python train.py --vocab_size=3822 --norm="rmsnorm" --positions="rope" --qk_norm=false --attn_scale=0.177 --bias="none" --init="uniform" --init_std_down=0.00749 --lr_mult_down=0.7 --schedule="wsd" --decay_fraction=0.864 --decay_shape="sqrt" --seq_len=384 --doc_mask=true --dataset="wikipedia_en"
Each number is 200 + 20 x the weight over its row's rms, rounded and kept within 0 to 999. Layers, rows and columns count from 0. The size before them is the row's rms in percent of the matrix's.

# up: layer 3 MLP up, 256x96, rms 0.142, rows 218-241, columns 0-95
# down: layer 3 MLP down (transposed), 256x96, rms 0.054, rows 218-241, columns 0-95
# gate: layer 3 MLP gate, 256x96, rms 0.148, rows 219-242, columns 0-95
up218,114,217,213,215,229,214,250,195,190,169,206,168,207,180,193,167,208,197,163,178,181,176,213,185,177,184,187,197,196,196,178,222,167,208,183,210,226,177,217,190,212,211,196,196,221,196,183,190,194,195,216,216,165,208,178,202,188,193,222,185,140,218,223,208,173,175,205,201,171,201,167,203,182,213,216,212,182,183,215,183,211,219,189,222,180,191,158,193,210,205,189,237,220,220,225,234,182
down218,096,192,190,195,199,202,164,209,186,215,171,247,202,222,212,220,206,202,227,227,206,205,203,206,201,166,231,201,189,212,207,235,208,190,187,190,179,215,176,199,174,201,197,218,188,196,213,178,205,191,204,216,226,187,239,190,197,188,213,214,251,171,179,201,221,219,213,180,229,198,234,229,191,181,159,194,204,217,190,215,180,153,216,206,220,206,222,201,197,195,210,165,165,182,190,151,188
gate219,099,213,210,178,172,197,218,207,205,178,171,204,250,207,214,226,201,178,214,196,199,210,198,197,234,195,198,210,190,179,175,227,195,229,240,214,210,226,180,229,183,193,215,229,233,217,168,193,215,176,216,167,207,192,212,231,177,221,210,217,198,179,196,238,180,182,226,196,180,193,187,198,190,156,225,205,207,227,186,229,207,217,212,221,218,204,192,154,224,198,211,217,201,182,207,210,167
up219,090,212,187,192,213,194,231,198,171,200,179,204,223,201,206,189,187,191,203,188,170,195,189,198,237,203,164,224,185,188,194,159,225,228,209,198,180,253,202,191,210,225,227,239,203,201,163,195,182,194,186,202,212,196,210,199,233,213,230,193,236,206,173,163,202,195,214,202,165,219,189,179,192,188,211,236,209,191,175,230,180,226,214,205,180,208,182,192,231,189,250,185,219,204,190,211,213
down219,099,217,185,203,183,203,201,194,205,217,202,183,173,189,167,228,252,165,168,201,208,188,187,205,213,175,215,189,196,211,222,196,181,216,191,197,210,165,228,183,208,187,186,195,210,209,220,235,195,178,152,238,200,223,184,200,200,162,185,200,196,195,227,157,202,220,196,222,219,220,196,217,210,221,221,206,210,210,221,180,195,170,179,192,211,235,237,194,185,199,156,232,216,199,176,205,213
gate220,110,192,217,179,169,162,184,186,201,208,216,214,214,190,182,239,202,216,176,207,226,211,174,240,202,219,202,196,220,201,205,202,231,177,232,224,176,242,186,225,190,234,190,204,181,210,202,224,203,228,175,187,195,179,195,191,227,160,211,180,196,170,190,204,181,193,192,203,211,228,192,198,209,159,215,191,222,185,209,209,203,236,180,215,238,214,246,194,219,204,205,200,200,194,163,201,222
up220,110,209,234,224,161,182,197,227,175,186,221,192,182,192,179,207,193,200,217,210,216,213,172,199,224,182,194,181,200,189,205,201,257,194,204,199,181,182,177,201,206,195,191,213,207,221,161,197,196,190,183,203,176,192,184,207,194,191,177,223,174,230,204,208,205,186,232,221,157,206,225,189,185,183,228,223,172,171,205,196,230,213,177,220,149,184,209,195,219,163,183,185,193,195,161,186,228
down220,100,207,173,187,249,185,210,195,206,243,183,221,200,218,201,200,225,198,195,176,211,189,236,180,173,196,164,219,175,201,190,194,156,180,191,191,224,196,209,203,198,158,183,202,211,205,229,205,169,207,212,179,220,190,236,223,169,245,232,193,195,190,204,187,206,221,175,199,239,188,201,220,214,246,206,199,181,224,205,204,202,187,231,193,197,192,186,222,193,194,211,174,203,222,229,218,203
gate221,097,197,225,200,188,176,224,179,190,215,205,240,195,219,168,207,216,224,182,177,209,174,211,234,191,178,191,215,197,184,203,225,184,209,189,179,225,220,192,171,246,185,195,211,180,231,196,203,185,199,221,237,212,217,212,203,191,187,182,212,153,181,216,228,206,196,195,199,156,193,206,173,230,210,217,191,185,210,158,194,197,189,207,203,262,216,195,188,190,183,174,182,181,179,179,197,180
up221,099,206,193,219,214,188,172,187,200,214,201,187,217,231,189,202,235,176,199,203,199,168,209,203,244,219,202,218,190,204,213,221,201,207,218,164,183,257,221,176,183,223,209,213,212,208,169,181,176,236,246,212,147,193,210,213,204,198,214,205,187,184,187,210,177,248,232,203,202,175,188,189,196,220,190,172,196,189,218,196,185,197,190,214,199,188,203,222,205,186,229,195,213,152,213,211,207
down221,091,194,206,193,174,184,210,193,196,234,216,219,187,183,196,206,172,201,223,207,158,239,190,201,172,192,215,202,202,209,221,214,205,162,189,244,205,164,167,217,185,196,184,206,192,174,229,223,222,171,190,217,229,198,201,163,207,192,179,226,208,238,208,199,195,167,186,200,221,224,232,233,185,190,223,247,197,199,197,166,207,206,212,180,192,193,184,182,189,200,163,219,207,223,190,216,201
gate222,096,198,218,198,188,189,244,210,217,221,183,227,204,214,228,178,207,219,205,228,197,196,177,183,210,180,214,152,229,191,209,193,197,231,187,206,206,202,203,176,226,156,186,205,175,212,250,176,230,215,235,188,190,196,194,226,210,188,177,169,206,210,234,180,187,198,171,193,226,223,189,207,204,215,218,174,189,214,206,175,208,201,184,177,187,211,185,244,196,182,224,226,196,183,186,198,167
up222,095,214,232,180,188,154,177,155,185,208,210,222,205,196,184,221,188,178,208,203,241,199,207,229,183,224,197,196,182,180,215,203,210,229,217,214,202,177,198,192,175,229,200,223,184,209,175,194,206,197,214,225,188,209,186,202,187,167,240,211,192,191,204,219,213,232,201,231,224,225,213,221,200,179,161,213,171,179,209,201,208,215,211,196,187,205,252,189,222,231,200,232,211,230,217,207,174
down222,094,199,171,203,224,235,223,228,247,229,183,200,194,220,189,169,208,236,203,218,171,218,191,201,209,196,229,180,190,201,189,214,172,233,173,197,188,195,233,173,207,182,168,181,198,220,226,182,212,181,208,191,201,198,199,216,222,227,175,196,203,173,248,196,194,210,191,194,209,213,194,185,200,202,226,160,227,207,204,197,185,199,177,194,205,220,170,203,192,193,224,199,136,193,197,221,206
gate223,103,219,220,205,202,187,217,203,173,202,178,197,185,185,197,223,223,232,179,210,213,239,162,196,207,194,185,196,218,201,178,142,206,216,228,200,218,260,207,190,217,242,204,242,232,201,193,200,207,207,201,192,238,204,171,211,210,210,184,185,216,184,235,193,181,222,202,217,223,214,196,212,165,180,225,182,189,198,193,223,224,192,202,173,215,175,179,191,204,209,203,198,193,194,233,226,205
up223,107,207,196,223,177,222,210,211,185,217,227,197,192,235,181,180,186,236,150,162,220,201,160,211,191,233,231,186,199,205,227,216,227,170,188,231,198,225,216,226,180,224,207,195,217,209,197,223,193,176,217,199,204,204,183,225,229,145,204,225,199,201,197,202,190,168,196,218,210,227,197,164,198,184,234,218,182,186,210,200,176,212,224,201,187,194,194,205,212,194,196,174,209,182,216,225,207
down223,103,206,194,195,227,205,186,206,187,209,197,174,225,190,177,210,195,168,245,202,170,188,228,211,170,223,163,245,179,221,157,214,204,226,189,211,182,204,187,228,170,179,186,194,180,198,204,175,196,218,179,196,199,213,219,201,182,207,179,171,183,185,197,202,206,178,221,167,190,201,236,241,195,194,191,214,221,232,207,169,225,191,187,211,212,228,210,216,170,183,196,222,217,209,166,186,218
gate224,116,206,191,209,216,201,237,199,198,165,181,210,211,188,175,230,228,166,172,235,193,206,199,187,187,207,182,243,182,225,215,182,201,212,187,182,168,194,212,202,194,205,164,173,187,170,226,209,169,193,184,166,184,168,213,182,208,214,200,192,201,208,229,215,212,184,195,172,223,195,198,160,218,183,189,205,216,199,162,159,150,192,171,204,186,179,196,190,187,221,221,181,216,186,204,189,200
up224,105,204,221,194,212,194,216,204,188,171,196,183,188,193,206,187,235,178,207,185,155,178,220,190,207,186,211,192,157,205,215,216,214,188,204,203,177,180,204,216,212,196,183,146,190,174,196,182,198,208,213,204,178,158,218,190,180,209,205,167,220,181,184,222,222,185,194,174,222,195,195,213,224,191,206,221,182,240,175,186,177,189,176,219,174,152,175,211,167,227,212,211,219,197,160,183,186
down224,110,180,188,214,211,203,176,209,202,229,220,187,190,219,168,188,162,215,220,184,195,175,180,218,198,208,220,195,230,155,185,197,203,181,194,233,266,196,217,225,207,201,252,242,221,216,205,204,195,201,220,208,229,211,178,211,205,186,211,187,183,209,163,195,198,203,213,224,165,199,197,224,206,182,205,216,193,179,221,225,215,210,212,198,210,233,239,204,228,191,194,219,188,209,212,210,219
gate225,093,192,196,167,227,200,222,217,202,178,191,168,198,231,214,199,195,198,145,196,203,180,145,216,192,196,180,202,200,177,186,172,213,192,197,241,217,193,176,189,237,178,208,207,218,196,199,223,206,224,247,181,189,200,196,223,198,211,181,226,216,228,204,235,228,175,201,213,197,230,201,230,239,182,210,188,172,171,204,206,209,169,207,197,214,212,202,197,205,159,186,194,200,185,188,189,188
up225,082,165,203,171,222,198,221,207,232,177,198,190,220,222,202,233,200,212,158,175,213,184,178,194,225,196,170,175,190,180,175,168,202,169,168,248,210,213,180,196,244,203,205,216,215,200,184,213,230,215,229,187,180,200,219,222,183,217,189,233,213,228,192,225,223,187,203,209,202,225,191,208,223,225,215,206,172,173,216,198,232,179,185,220,201,210,191,199,184,169,205,195,175,207,189,197,201
down225,093,234,204,227,158,208,220,193,188,220,227,241,198,156,205,178,195,236,257,229,199,198,249,201,218,191,206,214,214,203,206,215,199,229,174,184,191,199,216,195,163,239,234,207,182,195,210,199,173,196,169,197,215,188,178,185,194,214,214,200,217,192,172,173,209,189,200,186,208,181,204,209,181,181,205,203,221,245,210,211,181,235,197,207,199,187,179,218,208,217,197,189,216,203,197,216,208
gate226,096,227,175,213,203,208,193,220,164,214,177,205,182,204,179,175,190,154,213,209,225,167,209,212,240,174,194,168,194,215,198,222,200,233,164,188,175,207,159,206,202,193,198,156,198,192,251,203,182,221,179,201,190,186,189,189,160,180,225,203,227,212,201,201,206,211,232,232,210,184,193,205,197,232,202,183,228,195,179,185,226,207,169,199,203,199,186,189,206,211,201,211,200,176,201,234,209
up226,114,232,192,194,172,178,160,195,187,170,243,185,199,192,222,207,210,189,161,209,177,218,180,216,200,205,208,232,214,211,180,235,202,169,221,208,192,217,209,170,162,197,188,223,201,215,175,212,221,180,223,208,176,193,222,183,225,197,178,197,201,171,205,180,193,213,167,181,222,174,179,161,207,204,211,188,203,190,172,171,203,212,216,203,192,174,198,216,146,231,208,210,200,207,194,190,225
down226,096,189,200,179,209,180,221,229,217,230,173,221,173,195,190,177,197,203,205,176,238,192,215,237,222,214,199,166,175,202,234,192,191,235,161,209,203,172,172,191,221,208,206,173,210,216,238,203,160,208,180,211,220,193,180,214,199,170,230,215,199,234,192,235,211,187,225,220,191,218,214,249,197,198,208,202,193,206,214,197,228,217,187,190,204,211,210,160,223,196,213,204,192,199,191,217,175
gate227,107,212,200,214,223,215,220,205,190,191,247,166,228,187,188,215,197,219,196,219,187,212,195,202,206,235,220,187,195,241,211,212,201,171,191,188,184,181,180,192,201,194,226,159,220,236,213,162,198,208,220,176,212,183,234,221,223,193,206,187,200,238,164,231,178,181,167,158,190,215,200,217,195,210,226,183,204,223,183,188,219,186,226,218,208,235,205,209,215,225,198,235,194,188,206,193,197
up227,118,227,211,172,204,207,206,221,204,216,225,207,181,210,167,215,191,222,187,204,218,208,223,170,192,186,203,183,164,193,253,224,220,176,201,203,185,181,174,205,203,164,167,172,167,195,185,204,170,181,156,205,230,183,210,186,217,181,186,180,166,192,201,220,195,228,227,202,193,226,222,185,190,227,173,211,229,202,244,210,183,183,179,199,197,193,173,199,207,174,185,216,181,185,205,189,201
down227,103,177,182,215,208,219,224,189,210,207,220,191,212,162,221,204,214,180,226,207,208,195,203,222,178,226,188,207,223,214,171,190,218,207,215,174,217,201,229,212,165,192,254,200,241,217,194,184,224,230,227,212,221,210,167,215,205,191,226,208,219,213,199,206,217,169,160,192,203,203,177,226,219,198,226,199,169,212,220,184,185,211,200,214,205,246,200,192,184,242,198,167,209,197,181,216,177
gate228,101,222,163,169,162,193,227,194,194,202,209,195,185,203,212,197,210,190,203,245,171,209,203,186,195,224,197,216,197,186,237,201,202,217,220,224,210,206,237,222,234,183,221,170,218,213,215,219,167,171,187,219,214,187,179,217,219,168,210,217,169,183,208,227,220,193,208,201,179,204,190,218,208,171,197,177,172,215,163,171,172,199,189,247,204,202,209,200,194,205,202,184,186,193,229,157,200
up228,095,246,201,209,214,208,206,161,209,172,229,208,185,219,188,215,198,208,209,208,184,188,175,181,171,193,171,175,179,172,221,157,219,173,201,217,209,200,206,198,257,201,214,221,233,228,196,215,186,196,187,192,193,176,179,193,179,190,223,212,176,206,189,196,223,212,178,207,202,189,183,242,198,229,191,194,178,221,187,163,190,184,173,229,189,221,198,210,177,187,201,170,175,175,190,179,182
down228,102,181,201,186,203,220,135,207,204,214,217,190,250,193,146,203,209,168,206,170,236,178,213,186,228,209,198,215,209,188,182,196,200,170,183,216,177,226,173,166,210,204,195,207,199,213,223,163,200,220,180,192,204,172,206,214,202,190,196,229,205,199,167,198,207,223,209,221,191,206,235,206,158,202,177,186,179,193,198,224,184,220,229,168,175,199,187,192,193,219,195,202,202,199,195,219,212
gate229,113,229,219,194,209,195,187,206,160,211,188,204,173,211,167,210,204,191,202,241,181,204,202,180,187,221,189,209,231,172,167,168,233,191,216,227,197,224,198,186,197,211,190,209,190,179,201,197,161,229,209,203,226,255,175,184,213,216,184,168,228,210,174,194,196,213,217,215,231,225,197,218,187,191,197,199,217,185,226,193,202,194,226,167,181,213,236,168,189,188,221,175,165,196,200,203,183
up229,103,171,223,199,205,197,184,190,219,169,186,198,182,168,176,165,166,206,203,194,190,194,184,179,237,191,178,185,216,152,206,193,205,216,218,206,214,219,214,210,199,213,200,200,183,201,193,225,195,217,165,191,177,193,238,231,182,183,240,217,200,207,225,185,197,182,183,187,213,194,220,227,210,182,232,195,198,211,218,154,194,247,223,207,198,214,230,213,169,229,155,200,211,195,212,178,197
down229,100,233,187,180,194,204,167,211,222,226,209,200,213,221,169,221,234,200,197,202,174,204,209,228,151,197,215,221,210,201,165,170,213,170,195,195,187,218,191,198,196,187,163,194,196,169,203,184,209,209,210,189,226,220,174,173,209,216,161,159,173,194,189,225,201,202,203,230,195,177,196,187,187,184,199,195,198,191,179,227,225,169,183,204,216,228,170,197,191,198,247,212,186,222,211,166,182
gate230,051,199,217,200,208,182,188,205,227,229,180,181,188,206,239,203,237,190,194,203,202,213,224,210,185,187,215,229,197,212,173,206,197,230,196,220,195,153,192,177,185,220,178,257,201,212,176,195,233,216,201,192,180,185,184,221,227,170,222,192,187,195,230,195,215,198,194,200,214,194,207,161,184,214,224,168,179,177,206,169,220,205,207,217,212,207,177,238,233,225,195,220,200,209,244,208,186
up230,051,204,211,218,192,189,203,178,149,181,214,222,207,173,219,189,222,218,225,207,206,194,228,217,198,211,216,191,214,186,247,233,180,212,176,176,179,228,225,220,210,199,203,181,213,224,213,190,214,196,215,205,171,207,196,199,175,177,221,218,187,220,168,216,230,185,170,191,182,201,187,219,156,200,166,188,203,168,219,196,213,221,242,184,201,185,219,178,212,193,218,190,167,193,197,197,246
down230,053,215,208,219,196,192,194,195,217,194,177,180,171,184,186,188,210,184,183,161,236,197,166,200,226,184,188,207,242,222,221,196,228,212,205,196,186,182,176,184,200,197,227,228,233,220,193,194,186,209,237,170,205,185,152,193,184,196,195,157,200,197,183,224,247,196,217,217,183,190,229,210,143,204,213,229,231,212,189,205,191,177,200,232,208,199,199,214,215,190,188,191,186,189,219,193,197
gate231,100,214,192,218,187,173,230,232,240,175,183,191,190,213,181,241,193,174,187,203,198,209,197,184,221,217,194,207,214,203,198,212,186,178,170,225,216,221,196,186,200,193,249,176,178,208,222,214,215,214,196,235,209,224,221,176,216,206,191,200,210,215,230,163,237,227,184,199,216,198,227,182,197,181,187,201,194,210,216,169,169,169,171,204,204,161,165,172,175,197,205,184,211,190,201,231,208
up231,117,223,221,182,189,199,192,220,203,185,202,191,209,207,191,212,219,199,227,208,193,207,200,207,225,197,195,187,195,176,197,190,201,201,252,204,181,195,175,229,191,194,199,201,175,179,218,215,206,151,201,202,179,214,206,200,189,235,252,198,181,236,200,218,216,169,201,223,189,188,204,193,153,195,209,208,209,241,202,192,194,255,194,225,188,178,244,203,187,215,182,221,144,204,210,227,208
down231,101,208,215,204,209,199,229,191,181,185,187,198,185,187,181,197,177,213,194,196,180,211,186,217,203,197,192,200,166,204,183,197,210,190,177,182,179,201,232,185,203,190,199,185,214,193,170,184,159,227,181,198,237,159,198,220,210,190,145,188,167,172,190,208,196,240,213,187,222,189,217,204,211,225,215,177,182,183,194,198,249,179,180,154,217,228,199,188,201,189,231,176,233,205,208,158,194
gate232,096,181,181,209,214,202,159,219,216,174,201,159,232,218,206,217,192,220,191,165,203,186,154,178,215,198,228,204,210,213,170,205,198,187,196,181,182,233,190,157,191,175,197,232,215,194,199,226,202,186,180,229,221,200,209,173,194,168,223,229,229,180,188,197,214,237,197,217,164,197,188,197,197,197,191,214,200,186,206,194,230,208,188,168,200,168,220,220,212,199,154,206,224,199,182,212,199
up232,101,209,194,189,185,217,181,206,217,165,184,187,242,222,207,193,196,232,190,192,227,187,184,198,216,189,194,236,146,197,202,208,173,180,229,169,168,190,224,207,191,192,217,196,178,174,191,211,248,191,185,224,186,180,194,203,222,189,192,214,219,184,199,229,182,189,176,202,199,177,217,212,196,202,211,208,226,252,184,182,186,208,165,206,221,182,220,227,199,236,198,224,208,162,211,204,182
down232,096,210,216,170,201,205,184,198,192,219,212,214,189,196,182,183,204,171,218,223,180,201,214,205,190,208,192,133,253,203,219,207,180,229,219,234,208,226,200,195,167,188,213,235,225,221,190,178,175,202,196,206,196,224,195,209,153,201,197,212,211,216,211,167,200,184,213,203,204,205,190,194,214,198,185,206,164,173,212,223,175,177,226,225,182,203,187,221,206,173,211,175,201,218,188,183,250
gate233,111,212,228,217,190,175,184,196,193,194,202,238,232,208,226,214,176,181,195,201,184,180,220,219,227,183,212,220,191,195,181,191,201,195,196,205,218,176,240,199,166,196,220,181,211,197,202,236,189,157,235,207,254,220,206,196,227,229,212,165,211,202,193,226,206,215,185,207,196,173,169,188,201,210,211,193,209,181,203,164,207,180,181,202,213,152,217,193,208,174,176,225,193,198,176,231,212
up233,094,198,194,193,216,186,195,193,214,229,195,182,210,203,215,191,213,168,185,170,212,257,183,193,189,212,191,213,238,178,189,208,206,195,204,218,180,229,196,226,197,191,155,212,223,180,189,201,207,222,183,195,164,176,193,187,220,211,172,217,208,200,188,198,182,220,201,201,211,199,252,205,188,189,185,207,207,184,184,208,223,215,178,155,203,218,156,190,206,233,249,162,200,211,227,182,219
down233,107,196,217,197,203,200,193,218,190,184,202,186,234,183,184,233,196,169,211,233,168,176,212,224,208,180,208,237,177,210,205,228,236,206,180,181,201,184,227,213,186,186,226,209,168,198,192,214,195,210,239,204,247,242,212,194,202,222,211,198,202,214,209,226,204,217,199,218,169,179,167,167,200,204,223,184,207,193,222,195,191,145,196,217,195,171,224,199,185,203,186,237,201,189,173,218,205
gate234,072,224,186,231,208,218,182,215,176,175,216,225,201,174,228,209,184,220,231,235,195,203,201,208,228,192,219,178,194,197,214,212,224,163,181,191,167,215,185,191,238,194,210,184,211,206,222,202,179,189,184,228,205,249,230,225,203,177,178,174,184,193,160,161,198,216,171,176,168,190,216,161,183,207,219,204,202,210,187,179,209,167,205,179,178,203,193,214,213,218,209,175,211,200,186,207,198
up234,074,230,240,180,214,206,201,226,199,230,199,219,196,186,222,239,192,191,198,169,184,211,194,195,187,171,198,204,226,182,224,208,235,200,211,204,201,190,218,208,175,178,202,221,213,199,186,177,186,192,187,198,218,175,163,181,204,206,197,199,212,216,222,254,176,215,225,211,194,187,206,226,179,198,187,205,201,152,236,159,206,192,192,182,218,202,143,235,207,180,183,223,199,203,212,226,203
down234,081,173,171,222,193,205,236,178,214,181,198,182,199,199,196,185,208,193,216,216,217,183,227,207,214,183,216,173,187,189,169,208,183,181,199,170,184,206,182,201,251,241,189,168,202,190,206,236,166,229,208,200,208,232,228,234,193,178,203,201,179,201,192,168,203,178,162,199,192,192,229,163,195,197,209,218,194,246,191,195,204,185,208,207,172,195,209,170,182,210,213,179,207,203,159,180,204
gate235,119,208,209,255,231,202,234,225,175,238,198,183,158,214,200,181,199,180,225,204,153,166,206,178,197,215,207,195,207,203,238,183,206,191,180,186,178,195,198,189,229,210,195,209,205,195,187,185,200,157,220,221,198,169,173,206,211,213,194,185,193,214,235,177,210,196,185,176,194,182,212,208,206,174,212,226,174,186,162,210,185,209,184,168,213,191,180,232,232,200,192,210,182,198,216,184,185
up235,117,252,211,219,177,162,190,197,187,197,213,188,211,198,193,231,175,196,213,199,197,178,195,183,228,191,204,227,181,209,221,189,189,192,233,164,193,222,202,206,186,199,165,197,171,227,240,160,198,182,217,198,199,209,184,219,229,180,203,200,183,183,236,175,229,211,203,238,189,205,146,189,189,214,198,183,193,222,215,221,223,200,185,204,190,189,193,230,167,239,196,189,193,213,195,201,176
down235,104,170,173,226,204,202,198,209,192,182,191,213,197,221,227,161,222,230,202,184,244,227,234,214,187,208,206,176,203,210,152,192,200,206,168,208,207,191,199,196,211,196,216,216,180,182,188,202,208,208,217,186,191,200,209,205,200,197,202,210,253,208,184,230,167,171,170,181,197,195,223,186,178,186,187,241,203,177,189,165,197,204,214,216,238,188,185,157,235,182,193,199,202,169,217,185,182
gate236,115,182,199,203,157,169,218,202,197,161,221,191,174,238,257,174,193,197,174,220,202,192,185,194,189,180,212,189,219,203,178,222,191,228,190,211,220,172,195,194,209,188,186,203,198,205,192,192,200,211,209,235,176,173,208,227,198,182,223,195,189,232,218,209,214,177,184,190,208,226,193,175,172,188,192,238,197,192,175,191,171,230,195,240,190,179,224,182,206,179,201,216,229,187,190,165,172
up236,121,211,201,212,226,208,189,257,169,197,166,178,203,174,192,196,207,228,218,187,218,243,217,167,176,226,180,190,197,197,201,189,221,197,195,197,194,199,204,221,222,210,226,190,188,150,181,189,216,193,170,234,223,194,196,188,205,207,193,187,208,199,185,188,214,168,210,184,154,159,221,189,196,234,168,239,201,204,194,202,221,201,178,223,185,202,179,192,207,189,222,211,164,177,199,187,195
down236,107,183,185,204,203,242,208,185,211,183,232,214,200,232,213,222,212,177,178,212,206,159,151,209,228,189,223,175,215,189,230,208,204,188,207,171,225,206,190,154,187,197,193,222,223,203,191,194,175,238,219,172,199,175,209,196,208,200,188,216,225,200,203,252,181,198,207,183,241,194,175,207,200,212,231,173,190,181,174,208,160,199,212,191,201,189,202,190,201,190,168,211,218,195,211,181,183
gate237,098,179,195,195,211,199,220,215,179,172,215,216,193,218,194,175,179,184,226,189,211,208,209,192,167,200,212,200,206,204,173,172,149,247,210,195,245,201,185,180,199,182,173,167,193,213,221,193,195,200,209,210,173,167,203,224,195,193,198,191,182,198,188,178,206,191,157,175,205,199,193,196,187,205,201,205,215,206,179,213,216,232,209,203,241,210,186,193,189,252,174,223,175,237,235,233,206
up237,106,212,223,174,163,192,186,189,237,206,215,239,192,169,220,243,205,202,215,235,212,191,209,198,233,176,163,212,181,185,191,203,180,224,212,208,163,228,204,195,162,219,188,198,165,219,214,213,183,203,189,193,202,196,182,209,201,191,214,198,192,251,211,192,220,225,206,213,211,242,186,209,202,224,226,195,220,213,156,212,198,211,193,217,202,158,214,207,179,203,194,203,172,226,199,199,211
down237,098,190,175,230,227,164,197,209,166,185,206,190,204,232,149,167,199,187,171,161,195,241,197,172,189,211,220,203,209,203,216,206,207,203,207,186,192,180,185,224,221,169,177,189,216,209,176,215,193,171,195,211,202,195,201,202,217,191,195,195,248,187,209,200,179,195,177,208,227,176,193,177,230,205,201,235,192,165,207,202,204,205,219,189,227,192,222,238,201,201,192,237,227,185,170,198,224
gate238,095,198,194,192,188,240,189,194,206,181,200,210,200,203,169,220,190,184,163,215,182,194,199,216,230,216,186,176,188,180,215,201,159,192,161,169,213,210,226,176,225,192,202,163,195,221,167,224,214,161,215,178,189,216,202,194,179,197,199,190,196,203,174,181,233,186,193,159,212,236,171,197,219,222,228,244,203,214,195,156,214,200,196,202,229,178,183,219,198,165,206,193,191,196,214,195,205
up238,126,201,204,184,197,207,217,208,214,220,193,201,209,201,169,244,207,227,177,215,201,189,186,183,189,173,208,169,220,198,167,196,257,176,200,218,192,233,188,176,213,194,202,173,193,246,218,214,183,196,221,219,198,196,194,208,187,213,173,214,190,218,207,227,168,182,204,207,173,208,197,199,195,180,172,173,177,201,164,214,219,206,180,201,195,209,241,192,247,173,184,175,228,215,178,229,183
down238,103,195,197,248,212,169,190,202,194,221,215,173,221,212,242,170,185,166,218,199,225,214,204,206,194,211,201,224,177,202,228,195,140,193,200,226,195,186,184,206,209,215,209,230,208,164,180,179,209,210,181,179,197,167,211,170,212,202,204,202,223,184,200,177,241,202,210,179,218,226,210,209,198,218,235,223,224,219,228,192,204,197,194,220,216,185,168,208,187,241,201,229,190,184,202,191,210
gate239,103,222,213,220,204,217,214,211,199,197,205,198,205,208,175,212,196,198,191,189,206,180,192,187,195,190,161,183,198,191,206,183,215,220,219,229,186,188,212,191,165,194,256,217,228,204,193,161,196,182,227,149,207,179,222,221,213,180,249,206,190,213,198,174,203,186,165,195,176,185,195,214,173,215,199,222,202,212,215,180,210,168,193,183,183,202,186,217,211,211,187,231,212,215,253,190,249
up239,074,225,200,208,201,214,197,208,192,189,191,239,209,183,173,192,188,180,224,202,204,182,197,192,215,201,180,200,223,184,197,202,191,209,222,224,186,217,194,181,186,208,229,208,226,212,212,135,189,196,220,177,210,193,234,249,199,191,230,214,175,225,181,157,211,166,160,181,186,176,192,199,199,223,210,235,208,204,243,219,220,170,187,200,181,209,178,193,188,237,178,223,208,195,216,195,206
down239,098,189,165,192,181,195,198,198,197,200,190,205,193,207,212,176,200,192,240,220,203,214,209,165,219,213,234,185,235,208,187,194,168,188,202,187,236,191,200,201,230,250,179,184,170,191,223,216,203,220,196,231,200,219,192,196,175,207,167,189,176,181,217,231,216,179,207,205,221,173,203,206,191,202,207,192,186,158,198,191,202,187,188,229,234,198,196,206,172,222,219,163,263,202,184,212,189
gate240,100,194,191,219,203,166,185,189,242,219,207,198,215,253,198,220,194,202,193,208,188,191,220,188,211,192,171,193,200,208,190,174,185,216,200,165,207,173,171,210,206,156,213,176,193,179,205,199,201,181,213,203,168,213,198,168,184,221,180,212,204,194,207,213,233,200,201,157,196,181,168,202,222,203,235,162,186,221,169,178,202,203,176,213,192,188,222,253,187,227,159,194,201,194,187,188,215
up240,111,216,174,179,143,194,201,162,235,209,187,212,230,177,213,178,170,191,207,193,181,197,213,198,238,193,170,201,171,195,223,227,200,193,207,201,184,222,196,181,199,197,218,209,184,203,209,156,206,188,196,193,220,204,224,210,173,206,222,203,246,187,167,216,177,238,191,236,190,220,246,213,185,214,213,235,242,205,182,205,199,186,216,218,216,190,186,199,217,198,213,205,206,202,193,204,220
down240,099,197,215,215,236,223,158,236,167,239,208,200,169,207,204,212,191,207,192,227,221,200,180,194,190,180,225,181,182,204,163,224,209,224,199,200,198,187,205,211,214,203,195,170,203,189,200,237,222,252,208,203,188,224,215,196,220,206,168,208,182,205,200,178,223,196,201,181,220,181,201,220,245,182,212,209,184,223,207,211,204,183,225,160,176,175,235,206,169,217,203,198,178,193,192,171,180
gate241,098,218,231,183,180,192,218,201,170,201,227,209,216,228,168,189,168,185,210,193,246,189,192,200,200,172,218,186,184,196,205,189,192,188,198,214,212,211,172,192,183,174,252,177,197,205,202,197,173,221,255,159,180,202,208,207,221,188,205,193,208,222,174,201,217,186,172,184,198,161,204,218,245,215,194,183,186,201,188,190,233,205,205,225,187,191,200,174,179,196,196,194,164,166,200,189,222
up241,118,185,211,169,201,156,220,194,211,189,220,208,210,190,220,188,188,190,169,190,187,216,195,185,166,177,191,215,183,198,197,157,202,193,217,215,234,205,186,231,224,218,217,174,166,227,209,227,187,244,220,227,230,214,165,179,232,213,179,201,225,228,213,197,208,193,162,194,221,211,216,215,221,200,206,195,248,189,188,225,174,179,206,209,221,200,220,214,204,208,212,172,200,199,186,181,214
down241,103,195,210,249,186,215,176,217,180,165,175,187,197,206,172,223,213,217,224,188,228,190,187,223,215,206,212,166,209,194,181,235,210,223,200,206,194,183,199,194,195,202,186,229,233,176,204,171,208,166,198,165,159,225,239,219,180,198,213,216,211,183,182,186,197,183,215,191,210,189,176,192,181,206,184,184,158,226,207,177,219,204,206,203,176,190,190,194,239,198,169,246,220,190,200,199,190
gate242,112,216,215,220,204,183,172,182,194,187,199,196,222,202,201,186,179,195,175,229,172,217,167,210,205,207,226,185,214,186,147,208,243,210,233,200,218,177,200,226,221,194,210,165,209,173,232,160,182,196,223,205,192,183,204,203,187,204,189,208,199,224,230,211,208,208,221,223,177,189,210,239,203,201,145,219,222,192,194,199,177,235,200,208,189,183,183,181,176,170,189,182,213,179,211,177,215